Part of a small language model's weights.
Size: width 256, 4 heads of 64 (2 for keys and values).
Training: a variant of Adam for these matrices, 326M tokens, 9949 steps.
Each number is 128 + 32 x the weight over its row's rms, rounded and kept within 0 to 255. Layers, rows and columns count from 0. Numbers have three digits each. The size before them is the row's rms in percent of the matrix's.

# layer 6 attention key, 128x256, rms 0.0411, rows 118-127, columns 128-255
105:152141169097151168110168172136123136113089137114069133143138198153166106085107187177122067113106111122194123127149147162079169120144141119091137126113097124112069168143138111157134093118066133081148141142166142154114150087147102109071118206177117184106092136152132119144139120103201199128112144130061126190140178144139130098164110133141127124140121139079110123197171139139150132105139
098:141080176142127133107129155165185141111103115098125094089146134129121144117070077043152129184120155170082133092229125118129103110093130061133121151130133160132101090135100115070066101161164122113164081105143124143105141116109161126105157121191148180117075090141155105142146118152091161121109164155071100181125194084111083163112148016123092090126142084097143077135096146146097128152100
095:126133103087072069110152162126124117149203149179143127106171103112120184139098126132131127147111106101127162069123151117104166098166080086137105140143118173157090121098109141056118128132101142132161132043122147112143132142132102061134106185136155132144147145095098210109069142120137106169134189087142158104107124130075140090123156198144140073060141143180101125127169150170124190137172
100:107105094092159106130104082140140127114174128124108176146124188099204086146096108102155168081076099100086097132172180060151120126145112113131146134111131111119144181181094138124117114124094129151116115147147084176169174142079156131101092157098103150168097102051116129166170146176084184129160101081173093137166046088125136145119156151127136079095159165116157128169126152143143103117122
108:086119105123094080126093094151134124101144140065121067113181092134113112116173153165072140124144116086201064099102072143119164113126143122207137186153106146161142133106129150121095154060105121081100177130128102144100127071128110117181126144095103076047092134132166127092127122145117137123149231081103084070117111143131112106128095113093167135111105165140129120143188179117140115079087
108:191100173108156156094143032129084111143083096255070121135080168116116154136115109166129114195034095108106133127098100087173079150177136086083123078109137122174116120158123111156125096177118057128138152164132091089096146092111136166169137120119144094160144131157145081169149127146088156115075094070151151136102105174144134116140093116113127125151162176120164139126109120151105129114048
105:100098154140090122134095171153184122087156066113177127107084134104144166146134175149093105057110123138162148160109092127170149143120135201117062136175136111130172100110180167137148127086178128077158131085103105175092128146190121076092119162093142142085131157063151095093141134163160079148092102175125168084147106126111143084095200146130166093133108085165123185165132116096068085122082
100:098187146171114110125140082102111198066132153124113102152136163160084083138126123095110139160116122079188100134085122179109210104074108119106106145114108104114127125154066170131223076091140134106139149081185166138155073144214133051137193187140133144126076111174137129125090150138165175156140152149170149163160195131152126141104162113137125185161144152141090112097165142106173112096119
098:165174127133132152121116189185141092111099130101082088152106117150174146118142109168084171111121122095105085125145100168232128104085132149187133160136139131166124072130181189168207143158113115096184108090165099132161116055103169135114160162089136143142106119140063125079095138123137120086184123116105134160154132087154136096097109092052198116163140103110122121135110194137089144152150
104:096134100080156100170149103084122154112183178120081168123117168142102112131135080131203154176133139130111099149149175114107057130069147146168115090148165070137138160128097116135099069110150061204150110182159153196123162065156128201133093174102112107078130093169173132122130121121105138114050107164139130135136066104128124160143162108107151137123132145183148116144100170128115150083129
# layer 6 attention query, 256x256, rms 0.041, rows 183-191,247-255, columns 128-255
091:086182090146123225115148120094080128151137134083106165175125178098149113147216157111142166107131157112183061141151082179162129141103137179124177083124141112131140143133121119116196156115076118132120148087135156163076118115185142139140181184130140148124164130055157175071108112142127100130090164109151127159153102198031152106159173133099140116096086122179127139154153099104132128080142
103:164137152160116149148100084142095110167159102078127149151097145087141094085164110121192159114144109201148102210137119118159131060124134119119189160140112159127084098160182121177160128104127142141075105105079157174110168114102176145118148092157157125189096080194151178099136127167140168133130134143112063155130124149222154123112089132158116128130119068119098129145171136089115129147085
100:124099153171123140131185176170150131134099117173161117131092148111120196165096145092099066176157144139085175183113069127067111111090131137166110133127144132147140127137171192112132136164191140080121175133105147155096137066111151115107129069101192114120173174129101113107113167120130056125101141200119108160122178157117171151128112111128146152119158116131096134155097116118110138186148
100:162156156110181132121126171131107148092120090155140162138095144125078179108115144210138148172159155202087148157135118103110096107142124092112137123083121105156163074128122101113162075134086139119123136174168127178156112160142183172102075066200095095138169128101120103143112139109121149145082096123139133165129119131118135137085098107143109148092192104066167149123125092154169110159201
101:111100092137089078206101181123098143106152127117184162119186145100187096127147145091154066094129133137096097147173133118114152089158082156205132144152109140130187146123178133151105084115135160112154116201147110191146145117153091113127105094099145136070120104135095115045166140103146106110151132169133159053146169043144086141126146121091164135092125134157081135120146122134116114077166
109:150166145175116172126195096137090126178128120091115155139170127056075146108090127154145148167089194175127153130102114078114094079151119053129157110095071160077139065133133097171053129200075108144118094108114156127192152131109109154174140127157200089135162168162087150138140097149151107132152117121124108132166155130131171129149078160169105205106166140112140080129134145143180142066122
100:137161151127160105142153102116126089123174122159153181158164103140145101175099171164130126108189112109119137121131123127167130150214131087147187141127162191081073235161187071094125145189166160102159105155152138116072105128136130128142079167179100110176168141153094106125148122125133169134110109157064151089096103141145111095133127060153123173082073122065104103124095134165122117142095
097:109102103114067114131051138105153148156160150155122166114151136088069076178094104116134172174128118144122175148131112138075136165144081166110170158172165159191148165104111117104128091111096174093101124117098194153072164125133109088150075115147134184128136145160101145126106167144125159070112093158119151182162102164102123172190150073146100180062108137152141138152096143141102087085111
093:136164119168066140108079118146185088138140141107173175130150089118136130147099072051035152128129089097115112123161102096137081117164120177161158147133083121073139130167156168143188112127143133110105145068086083131135072164134067123101071097111085134153082133072070114096083126131162078106106132134155120093080130121104095061130153125134143140148086086127094146160145143184168113103114
100:130133134127103230156140145136106146118187125086129127127127077202093118187170128103075101049111104152204071118161103106125121088163167161078170164110155105111090099141161127114152136086120102146100159127149155171082132107119154101090152125155113132124163146111049119076109085125151106096064153106187098127184080162109124130118116125108128110154087134101160176124133067146182074120098
095:149140132149189173085132121091117100145092157077101139137141185136073100152156129126136165140091117155192145098145087096150107170162084123071131159114153164128124134167159161154116090101127134139114161134129198102118150081108140187144114119135133091181117125193106108115104093131125153130108163122082074152129174075158151161116097095134180077121149136098166113047157151135131105132122
096:156092157109146111138120189164120161120146155133147125071162125126085189078113099144110078177141130133131125172172134105127155141094126154120082120130099050147140123154093132101129144115128077164135190035149140134120143116148067141168122099131123144125136115132145159144101083129143061105201194114125125134094131135091186127141176065112149129160121082144172116119118125032113141173110
095:093152113128124135126145101181098134181115154134139137120134121088094125191150130123152074119093088189088144179113154145102127130141149140065141142088145135100150125112136150188140121152120146122106135131208127140187154158127176097127101075161092148128196137115115122137172128148069135128119093145090186125135136150136136183170164119188163149136122095148165128148138123152140093128116
093:142105159144080106176119174142177147173139170085146130111138069170141140105124129125129179113141119118137123077128068193131158166102119092148085143142128118166161107091133179150110134045076180079134197191118137103128149126115198084116093129140131128087086107093150111077111153076166107125118097148115090128150122069151194103156122139135101148143134077134153133087119125135095101165147
102:135149145088113188178105140176087168090130172112083119153179095133135125125148062159104070118144162163100159191112165101157135091131129135134171093104103168067100132107093101076104071133138121137106135130148099123144130134077109148135099128142136093156111098168120111107107156113121136114146111106147098202155147156116108118135154127178126153157132161093162058108084111109204129069096
092:142105123124118115167184068156129107172122119082133111181157138100154169122137132172158095187111103144093129119114124089130083105088105174114221065176157176190125150104129172214090161107144103169145156127111152097127139129159111189139082157112113132137162116128161174097111122137138121086145138132108115094101141132092144147085144092116177083170141119097156082161126069117094142102153
096:170125193124135101094139114135138106152149048097122197106113120110119113128070126097152229179124154180089127131110139125138129061117082123189119112160068131111162071154088110127095184135126135099089119116086101199145139146142125107106107119144176154129128179154133133116112151156136102109179055099134170115124165193098182117188191133117112101129099117129135146190084157082199178137154
096:156135118169151088112090170184135110124104140176135142161167093075118102109121107102079172134150115126121155128115130111142139162088109146149138095125055112132147189148132146101148103162191169151119210087132109125166147179115113116176142149140157154140081103113143099150116096104112088168086073090129117096124140063123143112113132119148142129096156111155089121126097165149134094129136
# layer 6 attention value, 128x256, rms 0.041, rows 64-71, columns 128-255
117:170152092173133166139150153187087130098090094112155113079117178107146132109185143164135128156150167168116130145079120117065132118186116135092138114125121092144096123084078109189139161165096117098159132102113069144102126120106070133131086076153173210120101175153116116127099126181082100140055166143099117122116161133182150118163070152117123147140162159132120109064119176188149079098132
119:116069140131133139067204115076190031095153135114176124079195127107115127171115123169148094089106070100157135180114163147099180086115107082148155134157185157121139117114114099102088123106089114135120154111127137126154107149147152123094079103168140162118170116110102162141137190114089140178133059174089103150112157146134080106091130098094135133128191160081107179167139186146109155114187
105:038126155147147139109122130095118156125067136120106125083174130119143140086117131182092091130092158109121108096193102119189145183112076178115094141082112155138128101104086120175111138147187096142148168079127158111107118123168139135086148153084013128113100125112210118145144161129139124163125123157116132122080134118168088118163149168154135153121183158142153099146096141083118135103093
104:129102085124108111182138099141131162131137160171111188162125079105157135154189091093165171145076153121159098144084102129160129135146048118130176118138122145125111154127125160117116139159186098130137147133111131062118114041158154159098118132157070091128141126174154135167201144115168107121089093086163108123085181067116198106120150121143155101137154117124100163090122065119098067126120
113:130150061108112122176133118095155157127114144075131133130143145137086098112065140145129072100170152131132160128162138114130156174150139144141140119042076114133138118166140130121106128098090120127084125181167155137153138149124175097114134141199088141134170166114129169153094144105132175081150107186144150134189157166125144122200145152162087131123117154120129140188120130105148118101217
120:076140192202141089172045148148120131118107206179163142112131075118076117118163115163086179177133159199094114111141123154083134212150095151105089188127065152146040119096139111170142157189104111161140094112112052155149164146191095109096103153144124115093102171146165070142094159117128118165129098160155081157103172180125112143102162145133139113148131155169127132175125105130170093131095
116:192133114104108102144117133154183082169123114151141140134090092130113105136113063170059116118129204152133147143087083139185123076159183084104106150094189140169098116176127086153129103121111130146085102158165083142087172092176120136155096100098174125149088150103143104124132103144156133107158177114143157161173153173156149146084124118127116144104070128138201066156136166098070110136106
110:112192175093068159085113106131184155090092126109089154114149117112179183132147234048217110093121138078148149157120131092156138125060132131114133125114139144123138062149137131113100152089078113143148088090146165135166095141138101137111155146159111109122108075147140124151149181207149151078106140180081100128146193165126110127111161156134124167088155128136149143173086095101116123112106
# layer 6 attention output (transposed), 256x256, rms 0.0507, rows 128-135,192-198, columns 128-255
129:164117197185181126148144086167149162098188048132147153095115139155144171092141172137186125180160193121148158145151141138122153050226141121147060112090096095179151156120135152149151133120121109078083129112144075107127127132116140069107129130066097131094147161105150098120092126180123127103097110113159091115070150136155113140136099128129076137240122105183107110098100083131087140077068
129:196109133112119077130102081073109137114148148120157107084146099099140169144139132120159108090132132153162165156165142136062113150113098103112189088178136130097104127145127132148104163141122140123147076143172140189098120183137134099159163152066108213173155098160097120145108149092153191161152144142116111165167134146148109069095158125080175132142192165126147177113143138177175119152172
116:069132200160100132085167124124123123184090112166121082167159104102111128085112114143096177149113148115167115144111067111155055137131116147123135197069116146151103181116111087112177084128131148150112137074105153166050092157110122135178134123135127092162114123145159179088136118098178112183125123097130114155111178135100113151116144129138141089111114180120127077070152171075161099138110
118:096120172092069088137098083092150121126116119127088124130122182103176106159138078156082125088106129091139135142115126140138108140114106157119170169133147137100109165153094147130111114149160141127194117165060141093050185134074107125127139117187127110139110096164181156156156198130175115097094158058116095128037135109141134186075145145129143152134157155069146096113159140102105108111112
111:098140118119110100126133098140086067192087130145150069137162095133138156118065097125151110141097207134148110129108127103098138187134134109118153150109112134116114148106147109062124112157039109148072175161143157180132092135138112118133121097181121139150129119141073087121156133147150128112131137198133100212115129141093124127116095122136060138179131105158150128186112163142131165154103
127:134123162156161136085116128127167122179084159217089128167132160117156155125158102152157122092120119135151087113124117124136124149180134124102114183083152144153140149178154093106166150212209101161126092072123057120084096166105147145141039107107110161127156067104201121120163209121153079168099115117147129105052147152096108167068147162196157146143123106089076137160128140083153129144081
127:150126063116144087113147157144160136180090165159131128089145131142124105055146113117166124111149165112121122121102160150156160128162139074117066082185150165150103152105159147164122164102127137166125128082161115056179178110206133132092073164125179084114098173090120114125163140129090119155145122172153129131124138135119181071095163105183083128151081119142132159159123106143106131096155
125:081140158142087134116142065097088120140095133125100087082115144099134147128105151109085098152113120138141086158111160069136169110081172146133136092064091149125136067174138073140078133157112155152096097133196149188121096151107095113112146127139125112141169111185091125093116153082228143146133096127119085173137180192126170141111130140078131111110165135146152137129131170120135090125172
118:158077143179149145151139072130134123126146076157157138061162168149139179123154154133154145147164154148143148175145105146105146062197134158165074129128092106162160123120133178160133130130101107085122104103089065068132136111110138015121101103072106130140167158103180104112084122175136101126123098147154091121055124106144141127140121142131094159179139102168144107082093077129104118145063
103:204080100124106108117107133103129138112147148118142123069150116058162195083118137144156122114103126128150164144142117176046135143129095113088178053158109123073118145139128155148053129138131115112136082120124140156105160160143131066159162142060092167136154105137068141158151128083148191145187142156118122159175138152118125099125116109079152177136149144119134157108126138126155146146155
090:081114207165104167084158102112131138154096136145156130151167109103128161093117097107104172193101106136160088115107108115132057143148120115073136183100106126114104174112105101088153114094149133167182128043124177119080073140106100117138164128118119084159104115119111177056093081140182123170142105082140114079095147120124109152152129130161123086076112166110117048104164147126156131107079
098:139162170064106108093103090099159153102138137101139158110117131080183159138130043128124104077173138097146153129149125156143122127139125099072166124145158157100128166178102125111120108129153178106170118147084158085045168089094108158149150141211162096117095146174145100137128162145174151090106167077120143126052140109160127116139130101127154107145117161100147128115180124102107129139124
099:117162138140138130066167065143087096145111152152137127128174098117163122117114104100159121126134166108122043114141154107109157200161165089137098181109122145165117189106087054087135111112070160137082142178169109184076091148161125144126167121175090138170127105175109119120120114136192110140112110149119124209146160182119127128151117112132061115175118135123129142149102150166166166159090
105:111096135155133145100103145139194128186124126179132135175100146131133159108159131137163145089130137117167104126147151143149121160185166145120094163121135084163105144161138057133158159176155151111152088102128053172079131191099156114144052121112132141130159043121170076081108162140137086144107094132104095112096148178131106154081179152172121134109104116072065094141128139070094169140103
092:098164071124083146107148183099139126156091139139152072090118115130124113080111178113164146117149171103160113114115129140167144147156126104187086110167123190183096121079125182172122156090110164138131058065175153085134159114172102141128062167131176107149095153070128105132177149123088146172145152149145079141099143161113216117093188154137061138174126140122183118185161133131111090097150